From a checkpoint of a small transformer trained on Wikipedia.
Architecture: RMSNorm before each block, rotary positions, no biases in attention or MLP, untied embeddings.
Each number is 200 + 40 x the weight over its row's rms, rounded and kept within 0 to 999. Layers, rows and columns count from 0. The size before them is the row's rms in percent of the matrix's.

# k: layer 5 attention key, 640x640, rms 0.0651, rows 41-62, columns 160-319
# q: layer 5 attention query, 640x640, rms 0.063, rows 42-62, columns 160-319
k41,095,241,143,289,130,182,231,207,191,178,198,214,185,188,160,162,144,296,183,226,192,240,302,222,228,209,175,219,214,229,190,152,158,130,214,233,210,187,222,180,181,144,277,205,211,153,161,152,249,176,249,231,177,146,249,199,225,222,271,234,260,180,181,145,196,223,178,159,176,228,237,250,178,218,249,195,251,199,199,302,242,242,186,239,149,203,244,221,223,256,241,222,172,227,209,157,155,205,213,232,201,215,210,215,175,254,145,275,186,195,171,220,137,171,224,248,201,175,165,226,246,146,274,146,150,235,180,224,163,194,233,170,180,134,161,115,142,151,256,172,213,173,183,203,155,204,255,229,180,256,230,236,224,197,256,174,201,211,215,219,224
q42,087,177,183,225,183,223,167,202,191,130,203,218,164,198,214,247,103,191,232,227,205,189,218,221,247,242,160,167,172,281,172,250,219,287,237,261,161,210,186,228,160,183,279,199,196,164,165,226,229,213,175,170,221,194,204,222,220,264,206,213,148,221,199,145,160,285,160,235,214,226,190,210,271,247,198,224,139,277,172,136,181,197,236,209,183,163,216,243,159,196,150,212,196,203,118,168,172,202,268,206,226,226,148,184,145,205,264,194,124,198,274,188,217,290,182,177,198,137,221,191,178,228,174,189,168,223,192,182,222,194,273,140,285,159,230,231,188,81,204,168,241,204,193,218,245,208,252,167,229,254,216,212,180,240,179,201,214,205,166,223,203
k42,088,262,163,219,194,203,214,202,218,191,271,72,188,241,150,211,257,244,98,194,127,181,198,203,152,178,239,190,153,210,134,174,169,196,132,131,115,199,219,238,272,236,193,198,131,131,271,232,130,226,216,170,228,183,156,233,232,176,117,194,226,183,183,152,210,170,239,165,216,233,190,153,227,266,170,222,220,221,180,228,222,129,264,220,191,121,162,265,236,223,250,226,118,138,207,234,196,167,222,150,204,238,201,150,245,266,182,197,266,159,188,265,239,131,193,240,151,161,196,198,187,217,118,147,223,269,165,224,196,276,225,185,148,154,219,177,240,202,185,198,196,207,151,179,188,174,212,228,207,215,112,190,188,192,215,224,208,98,273,221,264
q43,091,211,162,171,141,142,247,204,180,180,252,192,215,236,161,164,187,201,264,173,197,164,233,200,244,168,253,204,80,167,218,241,167,204,179,131,227,202,167,213,202,220,215,221,256,149,105,231,240,293,177,304,203,204,175,215,202,220,184,239,185,279,204,157,144,158,145,232,159,162,183,273,215,209,262,187,179,194,236,174,202,182,210,232,190,188,192,246,113,216,212,270,144,224,196,218,213,167,282,173,226,248,187,280,152,212,188,149,196,245,184,196,241,175,192,235,178,164,198,229,207,130,183,167,232,193,199,249,177,219,190,139,236,202,180,240,163,188,246,146,160,201,247,247,239,216,216,192,128,200,224,170,211,187,233,216,143,204,207,215,191
k43,092,227,151,304,126,209,205,195,200,182,173,149,201,141,161,214,205,195,206,245,188,179,227,235,218,162,178,253,240,164,134,199,200,271,196,194,221,214,153,242,166,162,161,177,125,201,202,150,245,182,144,145,203,212,165,219,243,171,236,174,203,187,201,157,274,136,100,217,261,230,249,170,166,164,194,209,197,190,235,188,169,187,195,180,141,136,292,174,269,170,198,179,214,213,219,203,286,185,201,244,230,198,136,154,192,218,240,186,194,223,208,196,242,206,209,210,202,202,155,182,149,205,266,291,181,219,201,211,160,155,183,248,229,249,162,243,163,211,179,201,182,169,220,152,184,198,180,175,200,275,187,187,109,192,168,187,225,171,190,204,210
q44,090,184,176,160,251,168,207,237,192,178,229,217,248,156,225,240,156,232,136,192,202,290,211,232,193,189,171,202,176,216,135,237,192,278,127,127,146,213,203,273,215,197,243,164,201,190,215,227,210,229,235,211,189,236,174,224,197,246,190,233,193,190,161,194,138,232,205,172,202,201,240,206,226,179,145,280,249,171,216,206,219,156,157,214,214,200,206,200,209,189,212,188,170,143,272,295,199,161,208,208,233,201,262,203,234,161,260,260,208,141,291,233,222,201,140,184,324,160,177,189,119,235,244,203,192,157,156,190,147,181,226,204,178,183,224,157,188,206,190,194,154,220,152,216,231,127,254,297,224,174,177,244,197,168,164,236,215,226,267,195,190
k44,087,161,201,235,209,245,185,155,178,273,176,187,168,176,160,150,194,129,243,172,204,74,226,186,159,187,263,121,166,213,302,173,193,160,193,228,165,176,214,207,240,101,140,285,226,196,249,126,137,203,159,238,206,128,221,203,182,183,146,255,224,228,179,247,131,243,207,177,249,233,180,200,147,139,257,155,248,167,218,253,253,226,224,145,189,258,246,174,221,298,224,136,212,263,110,185,294,264,206,234,246,183,204,154,214,199,162,193,220,214,184,152,229,213,181,203,186,243,237,188,155,152,205,180,243,225,179,130,199,228,170,202,138,195,174,212,199,174,242,227,191,146,198,153,255,179,252,182,202,214,274,256,162,222,199,162,241,193,262,137,134
q45,091,185,179,205,148,212,239,235,194,180,203,222,99,167,256,240,191,198,186,258,188,241,281,197,181,194,122,231,181,233,253,212,162,176,218,225,284,102,204,195,158,161,203,196,287,208,167,221,284,168,240,191,255,124,204,317,180,215,201,222,130,232,205,156,179,168,200,186,188,225,150,222,277,218,227,251,172,162,237,153,213,153,186,200,162,259,260,194,210,125,213,204,206,193,127,111,321,188,201,197,165,104,176,236,236,242,164,136,177,207,158,195,197,137,216,156,221,166,180,327,168,201,227,198,232,203,184,209,177,176,137,203,245,232,117,189,204,191,219,155,240,194,196,156,177,216,168,186,226,186,219,184,156,146,162,215,242,301,151,206,148
k45,100,227,280,197,207,186,214,213,208,181,141,151,198,274,200,88,201,147,174,134,182,171,146,207,214,184,245,225,218,140,115,172,211,139,221,200,192,211,179,195,238,288,245,86,251,148,225,201,157,217,176,204,135,239,204,133,229,175,201,171,187,167,211,191,230,276,225,153,178,199,199,149,188,161,201,153,166,236,149,216,175,265,183,157,239,149,147,161,230,227,149,206,179,188,213,258,215,257,146,166,237,249,167,143,180,187,256,188,222,208,158,199,224,234,142,194,198,281,164,184,196,251,141,194,171,246,225,283,205,264,257,230,216,264,160,166,206,189,229,189,197,177,216,255,156,154,134,189,268,220,214,247,280,213,150,213,138,131,247,129,248
q46,099,285,224,226,184,208,99,184,198,199,144,295,233,215,187,215,198,270,208,186,146,222,241,209,219,208,88,223,216,140,274,154,175,198,185,226,193,214,242,175,249,119,251,233,247,144,198,184,183,96,233,220,296,209,125,207,196,174,259,246,143,201,235,218,200,250,192,264,210,230,230,205,167,250,244,212,273,152,184,200,155,246,196,154,264,226,171,243,223,218,226,208,186,196,220,232,185,194,196,210,233,204,211,137,241,188,160,187,178,178,117,185,196,175,216,177,206,214,220,184,276,224,146,227,171,247,175,250,227,194,179,210,186,249,123,202,188,280,215,128,187,70,219,216,140,259,182,208,245,158,171,208,206,249,238,242,218,179,210,141,179
k46,090,236,133,161,279,204,236,220,194,227,244,182,144,171,207,152,201,229,209,196,224,155,166,252,151,143,168,256,227,182,216,191,172,154,204,210,215,186,200,202,184,215,200,164,198,170,202,188,231,260,235,239,165,224,190,112,180,270,200,152,145,189,203,152,173,211,245,146,171,216,147,193,128,146,168,290,196,147,161,220,233,165,179,272,249,224,199,250,229,182,222,249,146,219,245,224,223,222,254,202,232,189,291,141,153,156,234,151,203,185,208,191,232,276,195,298,229,184,180,199,177,260,220,198,206,192,217,118,208,269,232,192,229,305,242,201,249,182,225,233,150,288,190,187,196,159,207,200,165,134,202,235,225,174,177,162,206,273,278,206,240
q47,096,205,140,184,242,212,187,249,197,155,236,154,191,216,183,224,310,139,159,176,245,220,204,160,241,281,225,197,229,183,198,225,260,213,253,184,153,246,202,191,176,132,210,203,239,116,226,184,233,210,165,132,245,206,272,187,139,222,118,191,249,265,179,268,209,248,249,119,206,242,178,182,240,202,244,222,234,197,185,186,144,189,155,195,235,141,211,210,125,148,160,163,226,190,210,128,150,242,215,250,268,260,265,215,169,216,311,186,211,135,229,194,169,170,242,185,294,156,242,185,261,141,225,231,312,224,231,186,233,245,189,202,203,238,212,214,206,189,168,152,206,171,171,195,171,165,192,241,201,82,189,226,164,169,222,121,247,195,252,179,264
k47,095,211,208,223,195,179,200,228,145,234,193,198,178,140,182,132,190,258,295,200,98,191,173,221,213,181,148,169,193,194,249,166,184,212,220,257,227,187,191,241,133,194,140,250,159,226,207,181,177,195,195,252,225,91,238,165,240,140,205,222,156,169,144,162,157,178,211,205,160,165,189,190,219,233,229,194,183,195,232,236,219,254,171,169,254,243,158,192,305,224,189,191,159,154,204,189,191,220,174,188,215,223,218,176,168,122,142,256,168,212,262,213,157,255,164,192,163,197,191,199,191,200,176,216,129,163,240,275,222,228,176,115,192,226,219,168,218,227,186,183,153,204,182,214,260,213,167,146,188,188,236,184,252,222,267,180,160,190,204,159,141
q48,092,239,205,208,203,195,147,241,108,187,177,197,198,164,277,229,242,109,204,264,251,165,143,238,218,189,205,233,99,254,241,342,241,222,216,171,193,279,161,230,209,198,193,236,180,190,225,232,235,189,177,140,275,278,189,205,148,216,174,234,217,271,231,215,244,164,229,226,205,224,191,160,220,236,156,146,172,216,203,118,238,278,214,248,116,227,262,182,207,237,163,207,223,125,207,172,216,183,176,231,215,199,168,204,270,225,272,170,236,196,172,210,181,162,208,176,213,216,237,212,159,197,210,209,170,194,268,117,155,246,183,141,244,331,247,160,208,172,195,156,158,202,175,208,222,268,188,193,215,240,244,190,255,193,232,148,192,255,219,221,101
k48,093,228,228,166,248,187,232,153,214,178,224,237,191,155,186,196,178,135,243,233,246,192,223,173,211,149,167,236,199,271,196,116,153,173,147,126,239,222,166,229,173,129,164,190,256,145,201,185,281,310,204,225,224,160,217,245,220,158,190,242,200,200,195,264,219,173,189,194,212,139,215,173,197,220,214,208,238,139,233,219,210,186,269,180,214,242,176,167,114,241,206,174,270,233,249,245,150,217,246,236,185,200,263,234,183,153,194,228,244,171,106,175,266,226,162,253,226,133,123,165,244,229,214,229,195,198,238,255,269,265,183,250,139,265,206,246,226,179,162,277,219,168,198,223,143,150,254,208,242,185,182,187,222,113,195,161,190,165,140,179,260
q49,090,142,161,237,209,227,138,178,174,227,156,221,240,236,176,247,213,259,219,173,225,244,222,212,210,229,128,158,149,224,183,224,191,211,153,193,158,224,153,111,175,182,140,245,200,211,246,242,232,220,191,227,243,199,170,164,187,150,177,182,176,203,174,159,213,233,198,130,100,205,123,78,214,257,202,208,237,204,236,175,193,210,179,186,245,149,117,211,184,186,176,221,138,148,270,169,253,170,198,192,229,231,144,230,130,183,194,223,159,158,162,191,131,90,145,190,197,211,155,198,133,210,236,134,137,231,220,226,168,244,197,124,192,143,253,192,174,245,191,184,207,152,210,183,170,247,175,271,165,243,133,213,212,300,181,174,207,184,218,176,202
k49,093,230,220,131,241,194,213,195,206,217,230,156,159,97,215,220,190,211,185,324,259,196,181,193,210,143,140,223,220,149,275,213,164,276,310,135,253,245,235,192,190,220,248,206,254,191,141,189,246,220,196,213,178,232,172,178,236,200,203,181,144,233,194,197,185,230,74,254,197,159,197,202,195,233,159,138,243,232,202,165,197,160,220,137,172,178,203,166,195,184,243,150,199,160,231,232,228,169,246,233,213,179,175,196,173,215,290,170,172,196,222,204,222,184,222,252,286,120,178,177,166,223,189,221,204,131,188,218,227,207,211,216,212,247,127,207,169,189,148,232,206,178,166,141,210,212,256,260,137,146,193,180,189,244,202,234,183,174,132,189,157
q50,095,213,218,230,165,200,186,231,183,204,151,166,131,210,239,214,200,198,186,209,153,221,205,214,186,228,190,203,153,210,191,192,225,223,215,178,217,193,240,202,179,217,180,216,161,176,271,175,203,158,184,244,225,197,253,199,229,237,173,203,187,132,203,196,220,221,281,194,182,251,168,161,113,185,216,232,235,186,179,256,157,198,246,159,203,162,180,198,179,196,182,208,175,217,139,146,170,183,232,175,226,183,188,168,240,287,233,156,283,221,190,203,221,227,214,226,115,215,214,259,245,278,169,200,174,188,182,267,211,145,212,198,205,201,203,270,217,180,210,129,178,224,196,131,294,234,260,263,175,178,143,144,237,222,222,222,179,173,185,261,214
k50,093,197,175,186,232,236,176,236,233,188,189,135,223,214,113,215,171,207,162,238,156,204,147,259,225,299,258,171,130,179,172,200,167,162,152,225,198,255,182,146,272,179,283,200,240,188,197,231,166,202,196,153,185,232,182,183,211,151,209,199,269,202,232,188,173,141,222,221,212,165,238,164,252,179,197,195,225,190,188,224,179,186,133,142,265,211,235,204,163,235,219,217,215,200,196,254,222,233,163,187,197,260,116,251,147,210,258,246,176,246,190,209,188,172,170,206,280,132,168,153,236,298,231,159,178,163,217,145,159,189,220,176,239,167,237,178,254,234,170,286,254,209,154,201,182,174,160,169,211,268,173,168,175,153,191,189,226,207,213,172,221
q51,092,233,203,256,165,238,144,223,122,214,160,196,237,199,185,254,233,199,123,193,241,148,114,178,158,182,246,244,167,203,212,166,240,196,190,210,134,170,166,180,233,276,222,203,225,202,255,200,254,88,245,205,197,187,209,116,180,215,182,158,267,167,242,248,259,247,201,166,247,198,165,197,165,185,90,222,227,235,172,221,196,180,225,197,191,210,235,290,215,270,223,245,206,216,174,177,48,176,164,164,170,170,166,163,186,234,135,214,233,176,250,210,224,190,226,131,193,184,219,181,168,161,174,166,170,211,145,161,234,199,187,154,194,238,183,132,204,182,284,184,244,262,174,253,160,116,252,187,227,167,214,209,225,212,198,210,179,149,233,192,140
k51,093,255,204,214,190,166,162,123,242,200,173,242,181,187,185,166,218,243,187,224,220,177,258,230,125,254,211,185,180,237,170,305,190,187,168,121,213,210,239,261,192,191,111,191,205,165,207,219,133,223,177,236,208,253,175,188,177,143,215,223,253,216,136,176,240,201,197,178,224,179,238,200,147,237,324,227,140,175,206,249,186,218,199,204,219,230,166,142,227,176,198,213,258,176,262,230,289,238,204,211,147,201,257,244,228,124,187,184,164,173,233,165,192,172,231,196,140,156,187,214,222,250,170,184,304,166,239,222,220,191,204,238,215,184,171,266,198,207,228,221,190,156,204,172,244,208,281,273,154,235,270,214,232,260,218,167,229,222,253,146,163
q52,089,257,252,122,200,270,194,272,200,194,175,232,207,216,156,233,203,163,219,78,168,214,256,207,219,240,193,211,186,197,162,156,144,299,196,177,166,78,126,196,221,211,227,184,218,200,203,244,185,199,242,157,163,215,115,212,187,136,222,230,227,172,195,171,187,171,271,181,235,198,79,181,138,176,175,161,217,128,231,240,213,180,249,223,181,197,272,253,185,212,196,177,235,195,217,192,197,230,175,230,145,238,159,212,212,213,219,257,250,146,209,152,216,149,192,159,178,106,220,215,138,172,167,198,135,192,260,166,261,161,262,204,201,211,185,241,215,219,175,190,208,156,262,148,198,204,176,236,215,81,188,205,216,213,194,276,207,213,184,118,256
k52,093,183,240,243,160,236,116,182,162,231,211,159,205,178,209,198,217,157,172,180,258,169,179,162,158,205,265,199,210,150,227,170,212,143,195,150,153,198,221,142,215,191,174,226,181,190,220,148,181,138,151,274,208,210,138,152,151,260,230,204,207,134,175,267,251,188,121,183,145,144,263,211,202,174,140,227,243,199,196,219,206,264,214,234,249,245,187,179,229,195,262,150,191,234,219,236,143,151,174,206,242,162,122,225,318,190,228,186,142,103,215,191,134,194,153,271,149,233,170,186,241,247,261,256,198,168,227,208,160,205,228,163,190,262,144,112,237,132,176,262,216,206,200,257,169,174,178,201,211,186,269,148,235,197,292,199,182,177,126,156,155
q53,095,126,221,193,117,193,161,237,215,217,203,155,108,164,154,210,155,114,184,223,164,199,256,171,182,268,193,144,197,191,269,230,258,176,229,264,218,208,202,165,167,182,254,235,238,225,193,146,273,191,202,214,200,158,169,141,236,274,190,217,237,256,177,180,259,107,208,196,222,262,254,185,190,231,227,207,249,172,250,175,207,190,198,221,196,210,223,199,164,193,228,239,201,138,261,134,151,157,241,191,193,222,173,170,170,239,180,254,151,236,239,201,174,139,217,125,112,227,279,245,176,288,206,168,219,225,171,218,185,148,215,212,192,215,176,251,176,263,240,204,233,244,200,135,235,190,139,249,177,260,165,261,162,222,238,192,122,197,199,308,108
k53,092,116,286,219,274,140,202,182,219,188,212,197,233,286,129,240,273,163,143,167,207,196,222,245,163,188,110,149,270,189,170,221,192,232,131,168,273,157,132,164,159,277,194,221,229,207,196,105,214,181,156,175,195,226,137,252,187,144,255,180,248,155,212,231,149,281,202,147,193,164,182,191,148,166,260,218,206,226,284,205,164,168,172,240,209,248,180,206,203,118,165,226,215,222,175,272,184,194,174,218,222,240,297,244,165,121,200,159,176,196,223,182,184,176,238,175,253,132,203,230,264,184,305,208,152,111,208,172,190,224,180,184,188,164,200,203,209,120,157,221,167,142,208,234,166,258,163,141,238,132,298,215,138,204,168,199,196,277,164,111,193
q54,092,238,156,277,202,144,194,211,275,174,174,179,145,192,211,225,237,121,126,230,201,236,177,112,156,190,230,243,213,293,202,223,210,235,291,249,152,162,204,169,172,182,183,133,179,221,244,173,232,179,184,165,248,262,201,210,256,167,236,102,204,193,178,200,171,179,234,217,234,182,184,196,216,158,233,216,158,97,238,166,237,261,200,232,164,212,223,129,275,245,192,219,154,183,254,204,248,157,222,235,221,199,239,255,200,196,223,200,172,232,159,286,153,267,122,109,238,290,227,204,128,155,238,211,168,247,215,231,232,149,152,211,205,161,233,217,252,222,246,239,190,124,232,200,201,191,236,140,310,215,221,216,243,112,238,230,190,211,178,222,190
k54,092,97,215,150,187,308,165,190,212,227,208,180,221,181,196,230,225,197,241,259,305,206,264,224,202,241,267,150,194,96,178,154,214,83,210,192,195,182,225,182,192,202,210,183,125,184,185,151,176,222,189,208,172,177,174,248,78,190,205,273,264,202,191,221,255,291,149,143,180,241,190,236,217,213,246,184,175,208,189,214,259,163,195,192,208,134,219,195,174,212,119,243,251,199,133,207,150,204,195,213,172,193,272,182,136,181,240,251,196,261,178,223,171,152,181,230,178,196,213,191,229,210,237,206,245,205,199,153,239,195,137,190,168,241,223,212,189,115,148,126,142,186,196,219,198,117,179,185,212,201,167,204,159,210,268,103,127,252,197,155,163
q55,091,256,180,198,192,201,200,171,222,302,215,235,258,203,207,237,187,248,164,170,152,248,169,161,224,197,194,152,120,208,204,206,189,215,208,245,241,198,190,169,251,205,256,202,203,159,145,142,245,174,187,187,196,184,168,205,173,189,154,225,150,186,165,226,220,237,107,170,196,155,234,172,145,167,282,222,202,218,137,174,166,200,271,238,210,186,151,246,198,197,184,129,188,138,242,150,276,172,225,198,208,239,225,222,154,211,222,210,126,188,203,232,207,186,241,197,215,208,178,218,170,219,240,248,193,136,173,237,198,201,278,202,200,189,210,231,142,159,193,174,136,226,174,196,179,179,158,198,161,103,274,210,183,254,177,124,223,204,245,148,198
k55,091,196,216,212,179,162,114,319,209,205,169,191,163,237,255,157,212,240,177,223,211,155,135,210,229,239,151,163,268,267,210,193,251,226,188,165,211,180,174,121,160,194,227,165,205,181,269,201,233,149,203,215,227,189,168,180,233,154,193,215,203,227,242,212,180,193,199,224,209,200,179,236,164,198,168,232,273,216,217,204,186,228,122,194,189,228,173,158,189,194,197,114,230,254,218,253,241,203,249,154,218,179,243,157,163,137,233,233,181,178,168,217,212,263,195,181,205,204,170,102,239,211,189,210,217,150,206,216,212,228,110,217,175,166,197,193,284,183,165,194,202,165,181,204,112,217,229,181,115,244,154,212,174,86,197,219,250,184,186,200,159
q56,093,204,219,161,152,240,214,221,152,169,265,197,172,248,230,230,195,154,199,157,226,203,176,185,207,186,191,253,249,229,214,170,156,223,125,139,210,153,186,236,174,150,201,262,284,243,208,207,128,265,159,212,217,168,162,173,160,244,154,132,184,176,122,258,146,183,251,263,97,136,216,222,222,161,244,243,205,265,265,197,167,176,171,201,98,250,195,273,184,133,203,310,164,203,193,225,203,156,233,212,233,243,252,197,131,214,242,232,203,162,196,245,206,225,172,168,184,190,218,162,220,170,183,178,215,245,176,195,166,170,195,208,190,171,230,132,157,219,189,184,251,159,203,131,250,248,72,230,209,286,167,159,225,144,246,104,153,211,153,168,215
k56,093,220,263,149,224,146,189,122,237,208,155,143,174,198,142,194,176,146,211,244,234,228,268,197,210,219,200,209,157,168,176,223,216,183,252,217,184,190,242,265,232,230,206,161,130,242,255,234,370,114,168,264,234,238,273,267,317,227,190,170,174,150,209,140,274,207,217,270,256,272,106,190,294,181,226,87,206,194,147,219,214,202,207,209,232,133,131,195,222,189,205,234,335,213,189,185,211,243,196,220,195,227,164,177,246,237,249,167,174,235,199,80,177,150,211,160,184,191,147,176,206,191,235,203,175,204,181,224,187,238,236,187,185,189,198,142,128,164,248,191,173,178,233,211,234,244,241,116,216,138,235,208,226,171,181,216,218,269,191,275,200
q57,094,205,233,189,171,162,247,273,176,175,170,239,161,250,169,207,186,221,219,143,148,142,194,184,214,271,178,214,158,115,248,205,210,194,170,209,211,209,177,133,221,169,258,189,188,221,238,243,192,199,169,279,234,203,199,152,215,230,285,131,207,244,184,225,204,215,187,221,159,209,228,216,234,247,159,168,183,217,210,230,167,203,226,174,258,225,192,245,181,241,214,171,238,224,210,185,234,128,181,175,235,219,154,218,184,176,153,214,225,158,179,157,210,183,163,160,221,187,216,172,192,269,251,173,173,243,207,210,246,265,147,174,208,204,166,181,221,142,150,255,211,196,216,221,163,235,212,130,330,262,181,196,214,171,115,280,252,209,301,233,199
k57,094,170,188,285,270,237,135,199,227,189,201,144,277,221,188,239,252,192,169,211,200,177,159,203,171,201,189,200,215,295,162,222,236,192,178,199,146,167,224,183,164,194,159,158,238,108,140,157,153,175,240,264,244,203,289,149,206,228,252,269,211,185,257,204,193,177,220,164,253,266,138,215,161,196,245,209,256,142,164,247,169,223,163,210,183,219,200,231,195,245,187,163,196,168,264,100,224,203,174,278,193,193,229,146,174,221,259,291,214,139,148,206,175,170,155,205,228,209,152,209,240,213,183,234,203,147,238,139,128,167,272,253,99,220,220,191,197,148,196,158,142,192,209,161,198,179,167,218,109,244,198,161,181,223,272,183,199,224,192,203,188
q58,090,204,177,197,250,230,187,232,238,175,248,230,236,145,267,211,183,198,217,180,212,179,271,198,192,198,192,214,240,163,228,190,189,240,154,208,232,225,190,199,259,219,197,180,295,117,151,168,194,167,156,235,208,207,230,167,234,251,237,197,222,136,266,201,192,205,259,219,225,164,240,237,233,195,247,177,227,196,167,171,290,216,206,182,233,188,274,122,200,177,163,181,153,148,136,201,149,153,247,190,213,201,180,175,160,243,181,288,249,264,157,127,193,149,210,227,221,258,173,178,289,207,227,232,187,170,290,186,207,252,269,229,224,222,153,165,201,186,255,209,133,198,203,219,201,197,105,200,149,191,212,188,132,163,202,238,173,244,222,200,183
k58,095,240,252,121,156,188,226,223,188,223,174,257,239,201,199,156,114,186,220,204,200,198,183,174,235,156,234,254,204,249,147,225,247,239,231,246,200,222,254,198,182,196,236,202,203,217,185,216,130,223,187,149,275,190,196,225,171,195,253,159,145,277,148,237,262,247,135,144,209,273,139,158,206,194,235,241,196,169,256,257,174,217,195,200,194,165,180,199,183,220,225,187,235,256,185,194,180,252,145,134,164,206,188,241,207,186,273,140,222,162,180,164,115,228,193,164,233,201,187,265,237,121,178,210,248,208,176,202,154,207,158,202,179,215,182,158,234,242,207,241,218,206,240,188,245,246,286,131,219,197,222,147,276,103,144,160,133,159,228,209,197
q59,095,251,224,195,179,184,202,158,199,233,217,196,215,126,192,201,161,150,234,263,212,176,250,199,167,174,150,169,197,236,220,235,223,289,143,137,130,122,178,204,238,191,146,234,160,202,188,173,146,246,204,174,176,151,237,234,246,157,172,222,137,205,218,188,213,136,201,174,310,205,247,208,216,166,153,234,204,209,169,156,194,186,241,235,192,93,274,216,155,143,177,107,198,274,187,251,242,254,227,223,178,271,187,165,199,186,304,218,193,168,190,231,157,81,221,198,223,204,160,160,254,173,164,260,166,294,263,237,165,161,239,186,143,221,234,132,191,180,175,239,233,198,208,131,173,198,241,182,212,249,177,202,173,139,187,253,166,185,185,246,207
k59,097,211,229,242,211,209,269,248,160,222,211,177,185,207,177,249,250,180,230,137,229,227,219,146,242,252,180,255,167,177,152,207,144,172,143,120,227,226,221,204,215,198,245,189,179,160,198,220,287,189,197,274,167,210,196,265,150,224,209,208,215,249,197,209,253,216,273,252,121,205,224,199,183,181,203,187,105,216,170,192,221,230,159,171,210,291,180,205,205,178,209,214,193,261,191,231,202,160,178,226,245,185,255,221,184,153,142,177,222,139,217,221,152,188,164,202,142,193,193,251,120,171,275,195,249,176,189,190,223,199,218,196,196,202,179,236,92,250,236,199,236,232,198,229,244,185,188,203,254,110,251,195,230,120,281,190,131,268,234,206,164
q60,092,199,244,175,150,181,85,220,227,217,223,216,203,141,234,200,253,201,172,176,204,123,251,257,151,188,279,209,255,224,182,223,266,187,180,191,199,213,184,158,214,187,177,159,219,170,174,161,184,164,126,210,236,245,234,241,270,199,256,216,187,133,246,230,237,194,202,199,168,158,101,134,223,205,150,125,203,201,213,169,179,228,124,206,213,164,249,238,184,241,189,211,248,163,199,201,146,282,196,167,277,210,227,260,169,291,180,193,276,215,190,140,193,172,276,184,162,165,183,117,213,187,210,280,156,187,232,234,165,177,171,210,172,258,141,203,162,189,193,194,221,146,213,129,200,216,171,137,204,277,223,265,193,115,259,128,206,196,127,210,211
k60,092,189,239,168,196,254,200,175,144,161,165,183,229,246,145,218,170,155,136,188,215,245,179,144,241,217,196,144,223,174,228,182,204,217,246,230,170,162,186,198,177,216,172,181,189,271,274,158,151,157,195,179,194,174,166,175,222,230,207,203,297,265,292,134,214,237,179,158,274,197,186,201,207,253,222,188,165,217,196,281,244,211,232,273,170,173,187,203,198,232,246,211,215,229,212,239,133,166,223,227,163,150,236,174,285,132,199,196,235,285,215,220,177,154,225,185,238,255,202,247,161,229,188,188,165,202,180,265,208,159,180,236,141,215,244,230,227,177,156,159,247,231,215,151,209,175,130,181,145,158,129,222,151,216,192,196,249,142,127,210,180
q61,093,209,123,241,278,205,166,86,202,157,221,233,204,215,131,217,246,170,157,202,151,160,215,256,184,181,222,223,207,152,210,208,206,183,180,195,202,229,111,304,166,232,218,139,179,185,209,172,183,185,215,212,173,146,197,174,215,224,204,181,199,278,166,165,216,180,245,196,193,221,186,162,207,183,212,214,173,209,124,230,153,199,225,177,237,243,272,222,149,143,165,345,209,151,205,214,177,180,245,206,215,224,212,160,144,118,158,230,225,192,154,222,197,186,165,221,209,203,199,216,210,214,207,195,272,172,183,182,155,238,171,199,144,144,211,188,138,197,99,197,232,228,223,223,249,155,97,199,204,144,164,202,192,245,201,225,228,134,272,200,120
k61,085,163,206,151,262,170,210,286,214,246,135,214,238,193,255,203,225,222,192,222,196,235,175,151,191,253,220,251,167,187,196,178,247,200,258,242,202,199,178,150,265,202,179,183,245,207,181,187,129,285,124,156,260,188,265,224,183,164,180,182,238,194,245,225,137,241,239,173,232,141,211,198,163,223,265,213,225,161,132,260,175,246,213,259,186,189,160,134,231,233,191,192,239,206,209,165,247,225,225,187,152,128,189,319,225,223,214,159,235,202,211,184,150,229,306,194,237,193,216,216,179,166,181,224,152,217,211,227,202,120,269,211,267,235,242,245,173,151,240,180,236,263,253,153,137,232,197,185,220,272,179,194,263,112,270,236,201,215,242,204,212
q62,096,259,181,227,256,206,142,158,166,198,187,153,211,160,178,206,195,220,255,161,147,225,173,157,193,215,116,155,100,148,166,196,207,152,133,183,177,180,163,160,199,184,223,244,215,174,240,175,149,238,218,227,237,145,210,195,207,186,215,202,186,144,227,247,223,179,202,167,216,148,166,158,264,183,203,221,184,191,138,135,214,235,171,205,195,218,174,200,244,171,149,143,170,237,192,248,207,189,155,232,291,226,160,214,165,204,179,227,182,284,289,246,264,224,231,203,198,112,231,79,158,204,240,120,209,161,174,192,184,170,268,188,220,138,199,182,142,177,201,260,172,213,193,242,231,201,152,146,244,184,199,225,198,185,153,169,175,235,183,135,250
k62,091,143,219,241,208,245,193,165,255,230,156,189,184,245,261,172,120,165,208,194,202,145,131,284,178,258,200,171,219,210,154,177,209,171,207,236,188,242,222,224,104,176,232,156,245,259,182,154,195,123,145,252,174,277,201,213,206,236,200,219,202,218,155,212,197,242,175,237,203,225,239,218,163,184,163,294,225,174,212,254,167,148,229,223,224,181,234,191,190,252,284,215,268,312,176,223,202,243,194,143,153,174,262,185,269,172,248,200,196,207,228,210,169,219,169,184,219,237,239,291,187,214,185,319,170,286,260,142,125,141,179,258,170,254,291,239,153,176,244,171,210,203,182,194,205,180,184,219,281,231,157,246,180,207,219,247,244,153,164,196,211